python train.py --num_attention_heads=2 --hidden_act="gelu" --norm_place="pre" --norm_eps=1e-05 --init_std_qkv=0.0218 --lr_mult_o=1.5 --lr_head=0.0059 --schedule="wsd" --decay_fraction=0.717 --final_lr_fraction=0.05 --max_steps=6183
Each number is 500 + 40 x the weight over the matrix's rms, rounded and kept within 0 to 999. Layers, rows and columns count from 0. Numbers have three digits each.

# layer 15 MLP up, 384x128, rms 0.157, rows 294-348, columns 0-127
495508553529491477471534521482497473552492493483547487427526428416593432475547517509476457513477468558569542509488520494532429490501512473452516537526534482545455535506429475498501471490399570439506525546531501534501517532409501488476439443447492557539539520496528483520438539546409488490588527516454517516542439531473484496504439479561506486482475498523506515510482487574530516450508
478482455491643541527508484409489547560502563585465468426527544499516449532538476520469528535545474455458547517549512419550482520563435468636497522507389569540493501414504463490385503463597563551542517568548492531451491450529466477558500486421476540510483454462492474524518453549489464427480559516536453512465540496488481533476527448479487514508520558553557447514519538555543515467523
564580508446417524480561537503540429508510431534518500463513525540511434470503560500496466501468520532424530512482479494545431456529501514490510529506532514544533498522492530499528534466500496474482462557447554475514545549515475527483602464539518556512497492504519572505468559562516460487523482548450533519554533409510521501473515516532547497522501556451504515565458493473460553522476
551512504488477465505549500541528531478495515533450561396429469490557528572498463486508478463544534462491463489449364413532545535482458500467557443407501490553512541537439491528561543561473432477462466509401490514535441514489536480451557486517474506457529497602528541500506625513511522510452472497597543484516502473450448445567476476520466543500537454535476491520514530497485507459529
537570484446523529481490557494481440556426499495444526515505544510476537571497487458500530536484491550541542450511551456509551503567466534491530513439495465545512527527560458513543523546507474484513434520514497534533478535496482499492546535473421553443538500493539508431498498454561538449476481491511580422468527378531526481449512519403553426491529478514493555510508517504523466526503
491472489484442543554381566519536483493468526509497484473574452496429540474525588455525476558432495474425510478482505444516503471478560478488493491569444578443577482410527515545486535458465537477488481536497556537544454534489520528427609494501528499483477571499536483447461375510473542485522591422561474494515501438549514596540455509469487526508543423540451458560504606513419455518446
495568542606434580486532478434470554504427511532452503508518549504550505386496506500500496461495516478574531505551483434458361384480485442504506481503504547539567523416573476511478542466482517543461498526460552579498472476580541539432528510471442378468490531530471491474486503517539484472533531445531459536505526470452431506549559530487524519504483512525511432447470501543462439488559
528514548481540547466481495499473531493490447372558503555534508433540427556484485548527521494514480508419613486547434465472519491519502510590551460453517509472502541447494508502493604484537538572491484476500463522575543511460535508489584520530499473493471510479487470519440472551451503545473530554486433541487449537457433398524495484481554365429529453492497468487582540400509521508531
472514527542560474498497508452507486418445525538516469496474437489506488539537489500487460463492418595488466531602479495492492497539441501501507485557381498424525396481598592544505472557448541476424487492492465550551497487485519375492541485503475485496431536479590491501523468465532499493394522535456509545469470502494514511556571438597491490549432515556443506508491495520443462447482
447511493498511565435498482478489502524471470509532536472452499548497473463517521467551523389427516459518544439489423620518512433434526486570476503511461478480504462493485484512497556474512490512500531461416507535465520515561465551478553512488485539459502501465512463418550516475506493474441499489515464487438526493449512496526464519438494446499480510482506454495486542497473545464473
529507502485504454525461483462455534516471488539526487480528502445464492423499557540483502504509532525486499429484484503494555425474506575527568492570508557515452513478506464502470472491517517516519491466517535560509521444524513490542487463493448543527503497485535491598478474479527541595496532536523539453451459500440453500505523449446513469503517519579546481504569496523437547478436
498497504503516414428554478419473509518545479510590563516491491501501508544504479475534510517453524527449463532475483565530530521482487541494466473499469449490524504509492474518535487494517476532507560480407549515455547566500446465524511465552497544522551534516474520494571508552494516498481490474501524486558438511488504496490529508534576487504496413484483452549534516537503503458507
458486503550521596531471507359477533531487454528508521575445499532533403468507493516506522602515505457525448508511497471541545529511523538529494462442493468526540477515502537440469500509473564474538512499456495487496535387627440488488527523524483428424420493465420521608560440529506525468580510471485496474464463535464511500497515498445412508560467485504512457402550395473483477404544
497482508497534390464569483486509504527486489462575516500564487513470541543465536529438464397430484479488491494543472466508555509563502519465523458501535511476462461421485630515569487430527430500527497460494479517538503553535501494511469484464523512474460477491531525599484481459454511498503468553491462459570468457510549511533461528603441512516503480529512535479459533515422553530490
489493522472450585530513397510474504477500511574523468462550492487577502497446494463484476484500477545498542501469581493507457533492517495521524448525449454563467546472551493522455529429482583517525476481455555609496514538466493502564529448526466470476501451514473561479452517514452534523509549499572464456580559511475536586493522505485533470560525455488397432458538536522512492511481
406533468491476501553582548498514486479537561552536522576532446427493509514573486504427514429526474449519482505479455499507489541542504446503556541534452605483469423479562546513461530542518519492492532431507554472552540580511540443417553489475474452399436584482468544485646557554419537481482505467536419482470495501465574500461477457470443559530501482478498411484485458434562484513461
493506493451482465557539502528499452451373440479495518531487541515522562467562521459509490490517485516540476535409485489540531518470487555514537388527526543489509521511480497465548587519525443471518475551449390527501519530513442459480441531472546456474518523563501504526470554494526458473556471543539529536474546540437477488494544457498480498500474432451438577568476557428436491515492
441554598552478516469446506530466499503453552504528561525502496485457448526447535478570523504572521512517502502487463467515555440503488538481526414488508496476555548437491504492543484509462512473536539449481497506524513489542477492513501461392570506514477485491523519452453539502470519484477509499441564449531501384452479502448535476552532584505518542507472529510485476530495446454522
443451448523520562501464534542522521517510482504535488575513522539517606495523450513491563455454471510481463544511514539507507448504455476490470487491561447407497484515518459475460496532511484452506417488537485523484443464513548456530476503540460525439514451516572486457450571503476434449514541459469577520522470562481485514491439450480491466492524420553455467488466556484530477532527
513515486463601459549509506470560534439449511550537436529488487496568436508541527520535551516543451546559547475492513510527462423502519562504504490498598497450533460482438518493494468508543389436485556400526501479421532533558461447548513444473531468542481489567504499445449529577450443446468553485531479474519497519527478513520532535484507486521450503532446469526454506446541505524521
478621486451451626555473560485504538474502499536512467504406434425478505559456484507489476506586460502545473482510383489477464527547503460533535501484561522440458483564458492486527514474549469383492472424549496491469537521496443486526439499479450505488516550485439464509533608550581506467575511472453470505536451558492550509467534427546561608528487507456437510442500496477515517520478
490456463531483548530490495536459510514477510520515546495480490529549426495478496471522555475495484453439504500456565485476444533508526469511501487530487491457525472525481579482419535435503551550457525482562483511529561506482514527507471531465509460482505512540578584522480523495446521511490481492457483545498459481442493529473524463462469520601492544471500533476548502547550562469460
434478433442496530560552581504422423519457527467543530446551449474507501472521484438527457545459424494500503552539475494526580529519517492531542523455436525526493518469502565475429550487494503533460521508528553491524622552570515523409566489508432433578520551541536527557488442485571480442541535473503519508448526466444546568547512507448483492453536466518421462428563590423556499519430
492502501539545478540512466505518461526484511486455447509514527488489463515491502483495526494519516498446590454463493486452597541458493463531502483543480443478515522483542478484443523498453544524498484479425521495449474506454432503505514544542501562480564540528504450457423452484571505552456539490554500531408457472482504481556500475526498558512473516523473556476503498508519486455497
518514495461527504631545491508490545514518486500518372526487487573512552593589517549542469519486538483509452497479466543520523598539467543487525461529539479552556478454468524558500499508415501505482447428470511475567537482483563500432466491556513418437543541562475485532403558429529503460545478461436538578515542420577445450528474489543540522510540478586498461438404501480417517456472
503554448511460550470462506519504522537530456470498506531513496522510491481489494517459445479476465477465480430499506411521482489500457507504552454493476469473453477476472433521440459531524529509471505481442459552465489483507459501512526491485502488484455482527482521568503496475462550439476552450563464561520485512516498488567508525590498454493569512536497500529517514462508447509438
478523495471513479529518523490541472598523490516515520579508519512486437434501434510473602485536463487483548447468453487494452609479508402524456542483521471482551542428498579496547515440492542497552506512422529506522479479481514446452547463544460458446507451542489438454535560494541505519520436536499505436480521529376559471515485527463495491495537512449483490476543492517509421534463
535500475469446486485537550537506562502483521454502495528496531513474571569530548529581543471451507471470556492438548408501491451505432528454455566511530449514525482473505563528450477498512461468481491465559481591598465463467485512497535488517545458507483455451537461530446467472502534475464513482556453473479474523529492536483489504496515493521515414525570461468536497536466523527513
488520550507515497507451486474527448560499496523458560485516591444571570480491488474476478538435438459513499521489525519543586519523476417437530534504494462532494561464403469490466426515537432529431449560474554523507535433436498487446490514569502500517457554502509482515501476442497509519445525515483488455459514523480482452491460440507523573503454517448548543466545489544457522496548
541475536499451505486475499559488531468462461487531535516478546463476546417550539555489507505409488519533477435560462581465536509456554548494568509493486476476528591489497528431526497539456514493486484494508556516431485540536504513550437436456505470489486521502535492482532517591553408595513460458477511491481541509514506498456458465468481485500576455562398549476511505524461465522473
494504534457510484511483498566490565553503451495508496468515496534481386462450543454392505530423470494436504498540493550478414530455606470466515546452558504521588425452518558468502469411491490475512482465512528490463502478516569470510495426519480528531445588536526523502546508567577512532520469460585494531474474486465517445411435524489531493578492474523384557556521538490446477500446
500496486448532442517522517558476544575470512497540515529547497493496523517482533525483532437483474504446441538500508531480470522474511461454545450463474421487458446527454516504459517496529570469587510537574485511455534598463542486480550523478552451519531507501437496491448522498520470560546460542550464506481521547473510563503546439562474486509532538485507543493576507506440481453477
574522424547441505508544456450512477544525481405460515510470539463534563508610437545532599464500561542489537549492456484430495503520469511508531541513453520451481516481517504490508550516529475498483483530507525486464453431580428467522542479484519492473471489440572599472595477429500516493541483536512476488501435492489457478469515505447416522586527555499525490477574503460600547482568
530571529454431500411506542501439506464413440521523547510528512527522490537499447456502528429450478520471487499514495502540500475432483588528519532535473451424504509497563482486476504459474436550542447563498430494560455573499470566439497452564539526535512566514529508509512530542489501440479493548484469507541518567461532573538493482493516502535545525481502514492498440521429476554481
500512520505459468518401474508468500449491461590549433560455464533509500472489450518501514493548481518548525468537561533406427510458521471474486481511516498480498539466462522482362557475559534528451506539421516447550548481566512498470482436531482524477466487448520480528520540510457471479469463531500496478495463525428510497476469511528532527482524433491463515503511486523524514502453
465502453549482499553526548553468471406547547480487505462511531448480489558485493446522493473537444573532476547517499517506444516445587510510597470597557469444503444451444453468540518477419451524490536536496593511572542542523497495496545534496514501473489554466535488586463508434502567515472515498567453478527500512395452432494478478542504506476505477504447550462481533546479466515500
563488428550476533545525525532491483448519511527491467562544536494530483467514542454542418492527436462531510435563513467482452519550554536524533511502471530584541514552475486579414438468448474514528448529465516610519461518553559531458438394499430546472534454493499527470468535455493436482460552486542468446497475416524524476470546471465551502535553409555534416509449481489480543477525
494484463587475601575551449512519493474529546444508505529455557496586548442551446510525517500556467491526460549465492486616548500487519470459461519463457496423487464535538494537498486517518480524439479500535499580474547496595472496511476519522463512396428528515529488540478431486527474526468509497566479475441561455516570513515521476511544523429513523529470470436481529448501519484490
531515524484428501523546508454457560525458544530483466489457509501511500508475497470439554522568460463459498520522503556564518578554403492492490504467482434488464543404554522574534494480513492541472493518476472478485492494539452494486503443513522544481483418474523488566562549517553467503573513501491556445493431436415547502479473548508517481492503572497493576534451483528498527570505
509504556463535526522528470548484400439468435469430452542538554476461511459464488503504548505417554495561474444507570566454518489420493512568518508542527497461527529475527558465525559498464463415527491434492475485482467525460538528487591542451460495508502509475518450491512532492468501502490513522523527534553402515543481457448490514468397458599542420474517500570570512473497509438493
483512523521505485575594440479510548520544432576486492464465548453516524569603452535547512507480474526501548458512452417516552492546485493583557459528543485498462542443525533503499468519489441453500450532523441546502448528552469531482450516504525525489477530553485587520576534500463561466555462537465570497571486502552464412492481459495519540503474529463468528479474561512538541520527
566531489529525510471520492463468506551492475490546450509469465456564486530509507516439488537501537474554458538438483493508530493500454519512516500509454536528516440483534538448468564489487560599477487542496401435495493492478549538493533449517447541453404493504494525455461501442435502480395479544538488474466481462509524505537531470512451536523505503541448453503547461521542556467484
491491461481511519486485553517570580546479577565434466454479524486487461514517479562512499545516575540453499478477550480505517551501512531569563427507452469531558522468474526448522431515521527516494496497543504513568538523511494499500528466505563514523558583435541549490524467475500433521471381438485529442526510455526444496506499520540511507459472461520447525427519488511516466452471
552483478459461433531485506504476531472495462507505502489541513471462511483492508394522527494472483566504465518452483563536526471564553493457564490419493505487503515492456502496492534488484549488532528474538516537484515569501489533430521588497491518458464493529466491448544516564493502413515497452563518483478535485527485513477474454505537503437502519468488518539505543489422503473434
514503505454461455479482505516535476394599515510570526530520476597546538529535573491449539505516525537495488423539448487499510465503430516590492470548471504493465541500497579474530483532437584464477458557478448524520498501474563444484496473476516468457469515538496508483482514481494571560530464433540426485504507467549510510500539476421496435489439429460559414468561538504515433494477
486530458533537526548451427530487479488535589520517511402541529526517550565563469517531430528538460542538512444527498490441441498508546548517515456445507527456459441439505471477584459487465454521401509494566434499488524472514502490484473527446488489393474510465555458501475494492533486463534528522460467478476510494492488497491544484506403469490463532538474493505443489538462455521492
476561509482535573483540455543570503487460486507516413514536530523485483469463467490530506446527514510482479505490486576605494488530509501480504531476491536479547586522511557493564525515520501491540545418520436491488509548517468475483498544494451416454489454449520538416501492574496486569432476438534521552549479495514508517510539563495501443541480450482511509442536589438472463494503
562566487485528492504418496534543465531510512473452469483487445540529553468462488518506454584511454496443523479493556528574516480467534492574474500515530428489549486528553444428507527522509502509484505515470532536587414529515490542536449485429500440520516544563458490505497533453494485530480470519473461485481478447463442507467510482534514569528550556553439477501552563510504491490442
443598487487499441530512534382560537506476477544558486523488475494536385572568469530518523569480475568548487534509517545522489471446463497488453532471542533639490498481554509524477484549512460518420483461459343440562476467573548456475515512472477547485467561558517527474482506558495490479510527485509487520537541436503440512470559522572577419451480520528515527423450513448500501562402
577520492501569592489500569504408496502523501497431519520490539525525486467500541460506548484511437497433466551552511428524506507606388436500510467470504530546469483504508506480454511462531573463496536501470523557545522464490506521508539593437497482500459461494455470503420515433547490470428452545509539491518488474525478450518499510579432455499473459412530480475497491484562501477505
538522502550438506503483470460431555454539507489497440577542506469532515435528451583470539549571528491510500504469500512510589495568503485517504526476453463516478521521497472542530448526430499528455490523535471583484525639431515520500503493471438507497521461537468520550612455535427518480483504462510473404502446491489556514460533467519454556568427586575462488485473519560509468490447
530478534532454503541499430543437474525453525473602475565466491521510467467526511480522489485470504509535456508510551482447502510457449586533559453569485513537491503483480520601520472561502526503501470531438515481560517528439519535516561482475516550467529546466508493521532483469504459436485558508517487489443536516474446439494402445525487461452485504542477488536448415486575489497492
528538492474508487584494469510512561506512533527499461424512422492541509577530449556491521546478476498519472485506530452514481474419464518571478523471467472543480468433353499572443518509465488490541497470495471413630416503501508490497499443513501482495500514513479496525491539462501454413487538478567582455554520475532484470524554532498549434516490448465463465472487509455503611547464
482496454463500471403485489458510481505503470557532509501501538427494410531518527547468467513481490525518525456490552504550490530537453492521500497451505571546558535457474412578500519476510435475423492530412524546419544519477493465501546525433492511557487531428467432449482545580516508435493588472534469444549498501447579576575486509481497515456528499597529497528490533535466576502510
556532460519499470495492482508546537556515496498497483436446516477517520494492451567386515444465536508463500481450503528517480521406503492545508473601527514520483516504488559564432526409476508448466439451459478473524547498522469487496471542433560567491513538525494507475557529541528507499525480486518402365475438471488476396495468487436512463516610507453474523475466522481533411497464
# layer 15 MLP down (transposed), 384x128, rms 0.157, rows 294-347, columns 0-127
504444416490485549481518475556505535500384527440450553532522574570473568594507464514468507435522525485588567532485494481512539484475543539509559557527488561527479460452532511501576509493522408465502526437501444477505482494472440467539559497540469471489487503499436538543462549432573493496454470493518444500456488523530519539524562456522469498527496483501478542454548549479529504552517
524517506462512489519398492475478548504499487552573547517448544457513518581505550485543493472434526534598424467501521465463519521484552518561471461526540500441486516525498531493497449454440410462518522445505532438513602468415447494439510528456571566510438603607391453483425451497473550399470560488472575526532528500474525444588498493429575457518586531494609495514522537384426473472474
534422459460490509547481580502548503521499523501479513521543550560460496572473474539497526526531577515487549471530474577578469566479542462469522480526456456482505478486488547523499524542546504490481542515491461585484517414569498498510520522507478463546537504581505464501533481432519500508519477487536484508480483495513531544520454503471482459478465443517514538539510554489463481509497
439496466499565479581519545489493484484436437482443467557528470516492499516585496549635494548460421549482516553491520573474515472440502460528533578449572463521563457514480403579452492502453413510468465521448451548518448517511531492521508482527425492536469493556541551561573548468513534481502530537490440486536587519408554526498494605536409500489502521499493535501391491560503491516538
449542570507475537464433487459535486501518472444494567491494471479571517462514444551470536489508525487454507480504496472506495545479498449422521533503461531512480586572513492503495514488460539489482513437528490526569597501471453497502493448492528479486462507513432483477527448437477471612482555510554508500494461492574540443559504516463499414442471537456452475504525514437488491413498
528463502417542519484546573577491568511547487558401548460485591529537513560532536471462563342472457498483482489576426458482462449486428469525489458491484504585491453495529498481542526527471510549554519486486540499559564505455446416464536552544487466494565511543442481482461499594520507454413552514561443501566475526517529499508528470534519429553515529493461517549485622443452491495534
415516421515571433472420457447507500498547561439442507471445483516409515521500518476591539538491445500544483537470517513510558494545467508480431461539553517493452580504520478567486492498497487553414488549547465388461504568464552496518508569499452532537586463440519523544474474525479548517535526346467517451525555522489522504469481480526573470505546554543463454577499531533520537523464
516476460454464390552496526462508485461534583600459522367437470505431561435533572427510513516502495480632413502520578534516485524524487491455492524530456478515470400543527476455456442493471471458501499502442522493461462480529473502427444515481462603461539435515472521492472516466536513438496473466462608466515476537495548515511467533529459602534465523482505494453439483594499508498457
483554578470574471507488628542457533466465487457516604480553487461556442506439506492479538535412430510518514566505526464506522528520482461503500512471496495525541485430496481406464444529469483503459499497519449504538523506479537543477413429611533512555577461478461512505520609547528469485535550477565531550502554546532529519387594483498565492489445522469458519504514451568489482481518
537467532481517473580495500436461502422498493485500485554473530460487536495466510527439510519539521519474524500545511436449503555601454500417522451482488538519528543514549531467488494493483514466543476492528528450523501494492527450452473487527537422463554506452511521573489474513473488500535495432516518533546475502535463486481557506508584530497534521504548532506522420438518458528489
452531536548560543526566491550514466491550443429492466542529465502531571510557522528496466528478511460517565557473513486533448503469524478515484455499456394494527505471521464496512479488473501494467516496512440451475537483465409508565502470445471460499538483526517523519494506502515545527506467427551505454506464543504516456501547495490506500478511558524446518526462508439503503534491
477503545488551451493435451503474451499518591463542478489545513566477555481472515488511522443565468490554516557507557520481448476505522535549539442506543489528536437463508475513493499523448537467572503503509451499500483464491474504500518511464506544500553487527433462489495463493529535551416495528526512447454469502465455461436505452514459453426459580465513483462516448512423486552495
613513511487563532524441574398503462433500478476448504527521467507481378482570374473587474491474493541531520560553546522497485571500514431445533487519467521494534483560443480444477548514525513497460565565473553485515458482541501355491510536519457471483538471476523539441576431462459530466535533515484481505461519578509497458532493611497468470539556507525444456503397512470606517463541
533497497527447515487470491417544459399528535493504532518462513453525459441499563472513510465489541513544511432445451586465473543512521418535522448481488539477548467489474518518471551564473550461516499439523489484482545457493459471495522450482474456508497496489499447473513501525464541500502453514493499484491526594378506475544577432443478488533495542468492490422515430500478502532502
525525557505565408431571448491482494558472498425533486483466491530458478509535494430496524484489452518601506456529491471571463487486391557490491552572522520373434506482460531515511557547451581540474510489470448529512516529477512524491553450510478467455519530533569490441438620502542471481444497485533505533534524476493452568540512550464537495486528519491463488529539546538553503545523
381507536602567480510585502402515528528494422524624497513585520563543564533432498453520486549488588489502435442481491554495504482581510562480486496529510494517511525485487490455534574461522433450447544515516561423435475467530460507555501514547562463485540489477557579489463491454445430471356489398413502472454583375514600530534532494558492529485481485599439506472555465569506403507541
460498430492516529506526559511478496568466486518535510461490453494504469429416438479435511551542519529560499485557537416537505559499533517442484509474543612533383453498468499477491550545467455532498454514488555521472417471500529447508498504499573505480500486561528530497519493483475535528475455568502455534467523481491559463550438578528448550472577573519516484481534530500500542496452
509421508512517479506518475487482553470488527473533459400511412504459561501506545454455477500481520509523528482514581538511455456523457467475505516424487490565517510463556438525521532523504484468516496548445482408461428451509547528547519501494538479463535431506500454516459492571475499454498522555480502496536517559549573508508550530514508534440485510455535494536482434507452466498500
457528436403510544473552486508470515599440507447513455547490494467448524528518507485533477530500481536547464484507472474545444600463529549478491508508466583475551515514515498504493560447450482468429540510524498401539511531492488482504491503520587482459514522495452494430484587447510492454534512445493509522512580497505469475498479505520533462416546476563455458466479470477514448577488
470514525510476483499516506492496505529493486456490473517444419476474533545454510476469549560520590524449536536508564468548497598500507523514540517477451501521551553488519488509495508561554529467494492479443489463509497455493508564496561453465577551473437536494514488521502520564481460531545521540511487473529550488540489396505453497502435485487513544511483520586457477528471561442499
435440433538541495451536529454515449469525489437486507480521465528460434498484469450497464595508452484520465423453476513385571400483512510507555563503458539522434497450514459456494528470504458473487618574609504524524488558492484400520490510533431443435539452573508487516579529510453522447502437492443561487474523525484465519525463522557530532435488490509431485495420551451551434504529
479586563502486494481442491488495522523490530443427514546480503551510452463558557481528529523487459556581545515544556460565536416491519505478522526521553529468411469457524546531462517449532490541526542487567529495476565473511499441544391470540559465490448502509554510433478540464484515457510503543497451527526490386560513479530484517468502469445546494437539496542421499459533518525582
480504440468577566545528554455481547416428443413490497577456465494510477482510596409496481566554509479532525486428455504449521444515595534544507577511461481561436495541510522559499429482490526508561482529370467481548396504494638437511451449444519527478476524574485487551536541431477570535451494477457514572535545441521529448551478396516462515484487523493544473581485486577485461434446
497512429482461485501483597519496531449502468549473481529493487519546478462510436473512496513490506523512478507463540559465520551461489499502565465491482460488514526537482513516479504519475520554469519529541493485431515471520487475476520493482503485530506499515461494499521542490519541466494555500476506483521557496482463515527540536469447543529497482434473543506504512461496457512542
567520607505550523585478510430466561533491528474421521481397506467399520462502531496494506456458472474485556454534573455485568525469603519444524424427555537457435494458480516510478508429517498452624490444516487560559519554471505504426526532621538542488581472471527446483528591499552517526533474504516510493536573521411507490562626513468526539581493510444507460468493500554546479476453
492579485569495489508539504445542452538477498491521528443551484484446468444421507542593526489501555502479541417510513602504521497475511486507556500490423494440443510468464438507471570453559491489488468421488456486491551474529515416441479452495519496441543438510469468469559550490474508536432506513537536507523522541478497497534495454506443496482463528492505520478455477522496443470495
497461487544447496569504508528522467558518450493445560452568467533498538552404468546594522457421486473502531460584434486546497432470551505454476574458531519492456508444522444479556512510528481537592451490457508474480473498504432555556427514541500544556510517535515617473442550440464488473473507527475530541518489459450489455476509511510492503485509519464493358517437550577555554523444
552483514422458553463472473501493518509478493518384504477464496483498516442498457537549480546511513449582501472471443529445478490510516542504457458453490482525498410462502525515476515494481468471549466447478471556498509468485528443525543474494526514464513533526463451470529541549543531514486516476437497534473463489509503533506486525470480497500452495485446534519557517537499453503493
474499529542477553490474424500531485478405575480451483464481537542542531512581455459426533515496520579513587477451492514541507518528552442512549470438503547469567475454496504533502484478458464491464437535547446491476530509504574536518450542496600517505490511515450509491493455470524479501500468516553481510493573628548521490508513516384503470484468469437501509530508484501501450588536
466509565500509493537417487485549439478512442521546427456562461547460519573510482427491486487546484432558532474488490467566547455520513506473507512534445526500509488477474497470503537450603509538534520515606455498446446498464513531527454553454446552485425540476576484557511473532463531505443464438444532442515454533463491509583516500504486554496487441418480473441492442483534517502474
531447477578505460481509530557519511563461516497574523522493352565518544549518468524463489465565514504594567466424480524587493480487536461549469555506463455528489529484548495507533574524500537569463529467486534492493530520475519511509487472467392452498489515511539483580448475490475498536491520503475575458530538513491505523527483471498525534490526531527535447605485540452510468500454
446513519492529471431507555447513506459451482488487462487528453518572481562480513487480452523440509529478456488542453502487496486504490482476526581562508565464517437493524534498481512486578499507507528558491469472513461530544475507578534504459499468490517489476489481578543482396523489571551469527440410513439546555438530510487472504542478546440489557515563520576536457521514529497480
488497573571540548509491478513447493448450522484500493522506492532355466558487521482494419505536480531548413573495522504548442511477497500485447533535433560577440458540458424506436478558507431533500586459528459493477461506429527456493544388380517512534448461465411525530580452503527528563504545447507524487429464518512531447519544511531535523437470542448585437495466491498476488542482
576551445527470554504500451504454461457498425449523496522523521510510569438444487423499497426498583511485530495454466504527467507561517506520484521533463492499466532484501517495496505536509498626417479570554476447564496511510543609522500503442491515569554542519506535493525521501435486427565500505467445544499493499445455515477463499477446551523512494520510532546438440458471488500458
419483574473475569522503504459471473532521520445547492539534498487467528525552440533451545438543507428429460467524401489453381525519482460471517552468483455521465505608480479488461506492544517577487501417553500504545519466495558498442487422512474503481462455553534521495458582473529556477482462486511496518516420477472505481504535542528425547470427464518475523487439555480441520502556
524538514441536657501455563558526442508517478591526515478503488471467542572476519532432452537456500462517457446511451476457462540525539495513540454506467540556475471466511503554515441541481493487527463568445490502506604500424454460449487519518506529459533545497492450425445510532580446477480503473518490514482504513530459587482522498492516466544451475545568554524444499489451475527515
413450480482531473449496443516580547540576565581667477429488499461460598510526503530420489474498507468518458423515520448482522391501486545440556498493511490472459511437518514499576481459541458513607577529503502493533588547478443513573504525500426493466521442428443560488488430571471497500498528506451507457548625541533452581489499538525458504524517524511531483553544523465562479497435
428503513514443504461487486508458510530552545529568482451454457503567556506567516510507549501469552484423505411374461498581568487514511468435455472504495486522606510480516501446488528533506574526563526487494502565512527531548523518519532552546478474505460496584505511510499486524479464535507511528520483464467445539504524556552474459470490479509524501548485420615459551514466487542483
471556458468476453478468558557537500570495497514477490434439501530388538465594534457480487480448555464482435548470551543466521514574440472489451485518487427484543483596515505495447427520471458451537499505458473495491438455454578494470494567529573509547502498492515506478535493450484472467552428469486523511528395588552477496547484531545487511514485440520539451491567488462453491548550
443473495493452477453386506473472455581524486416447537503552585481508512444475514510539515523520495396494544550499511416430474479551558479463479461524441490460503589510526488471496466471495500450488468507505479517541497464554522489542428559476453482475509499561530490458506525432479575519515448480491577525521530474500495573450458411522469490561454495560537508541497472399493520498531
561494495470511512459517540483445479474494470410541539496592506450459478510462480499425534476513552486569563535459561475440518494476484559511545522569562476496544572470479453533514564426465466540517526436472491477516449522504592519424540456525503532478441576506437492502432491532526484473460507462509438485506567524486526501544418567533499503510439511539453554527543532501521543564536
543530435540475503533542531461485451541615540449433462483545540473586448558445496517529503546537423534486537504519570531494537515443494563485543469481590579520504459540460470446505547521554535506451517455519470541523541536520523538509523548478426508494494460459496503496439506495474522514483429492466523509480541551503435518583501529546552521567461482515518482478479466539537490589478
475600503506478448583496547529480459536533566532512553549408501503490509520535511536506491586528549480415483442520581525531479505530509479569460502542503460435489485543559512554547510535487542549583421536531482512501505458541536636526451550489487436550461523479435542471474448529529501463543526584534506519564469561442446554552529527510568496436473440460601567498479598522520539483617
461449456521517472520519502502547511497480480494528448512519474479461438521534533564509463448430530417523521504467442538524561584484559476460497515499507500468501452523511476512500519543519480559562504493528505474540504507551487468511567477450475486497472418513545511561465506509486519577485552527495397495490496530498456518516458501509492481496565471546480439507539538488514498502520
467529602508552512476423514501496533522523576524487472512533469465454581473523592465579468466509529509516498519481491503485444496436432468580526424623456535577464451477517520443489448489483561472496518420499463477542537456507550398472535514547468427450510523466560444482518566506489532496524516498511522563472449511544536523518542517535592425538447453459490516483552527457468461544533
525483479508559550542468460516462456593528500530507508561517521494423475568483513480491513518532475490506518507548461513513575470442513472489556510558472502551501429518514573443442468525429559520501483522514462520486523474521486501554501521564508468512508523504535440434498485511547528513468507498507483501485447519474563584528466488444527527477487529526496473526543478480505542489447
465469484558448498516568460514518489463550463558479511524503474518465503491477494531514501406506563512519458540542526494444539471587475469438437540493486551531492513491472511516508452463471526498547435587525506488514495464514490531492515403520549528486549437486437530516505452518481483486476468515489519535466516488450509433571470568454483505510486511549509525557472471542484499480484
479427527530531570500466513486491506512449465541444524445483532491464550515496478500548491506518541552514492478457507448520580443511504485455521411486495452495526478532510459509543483540515504521523472473533517461551385504428443567455507548443436453569423523495480470516496493555502550549412426492520499515583512490497465507525474474519438571488478496463494521476519484480577524497489
598466488388535529524526453495573486448487483522476500459471493529411507554500528492435496413515515378493460509596515477435491476586439484565569453469544370477517507475505450540503604515454477568594405527508486557523451581483476502454487487520505562557499449499424562498466507499511527444437524475553477551502515492566452502612491520478483549490563491497495495563499588538523564418536
497462469492587554445554457563509540517517474490502479412498521487538485572570414533446507496506537530497602581511599527399481523432481514463534509476482558553505552558483526454577552435429534466480515541542545445525639487485480502536475583537544563499515577499585507449470496467420487422515458516458481497529551510550549459472536464534516491549495586548499543499508490445536438492453
450514503554486486463562537506475482576493525523502486476476454546482569489464542549546487485557533495460434576501517483490476458459520445470499547484509516495464522484492481583500462460457427485529516463549517528458563517497514464558496511515546506540484522550511443490573496421485499477450492435501467404420514476526528510468496482483440574493431539516505478483431415529570519484486
561488530503533496469548523505583529564458477469532507446456546470436484440413498517488545466557520494522467510489576516503467487469566555494511455474458468538508534438483491433445574494505460541512504455501489478537495503511512532448547519493473499521451456541464553532447522495527579485509518547498497480513516596438471464474536490476542494466510550521466521521518487509556481542553
482515486503527511418545452516530446460472484451563570415532450417490450463485486510472471499533513431544494552560551529532516432446461426496547481532478413497531453498507437485486445487471497557512454478543481495500562474418532549547455480493567535501502592479554424499505492462510464490507421524513545436525422487558461518519555569502549489483532531525535542564482507433561550465443
492497475447489533525519544472453432435490539437481455527564591543445495499526482494535457538487488480434499543547521545445487483496593501491488571564460494448504501586445540385570520492452558508512436491522488474462508476434507521501497536439417500468460419443557594458495416515451493508588442487484465495457480478533534543448523459493599521478468413508489526436504583477434449476463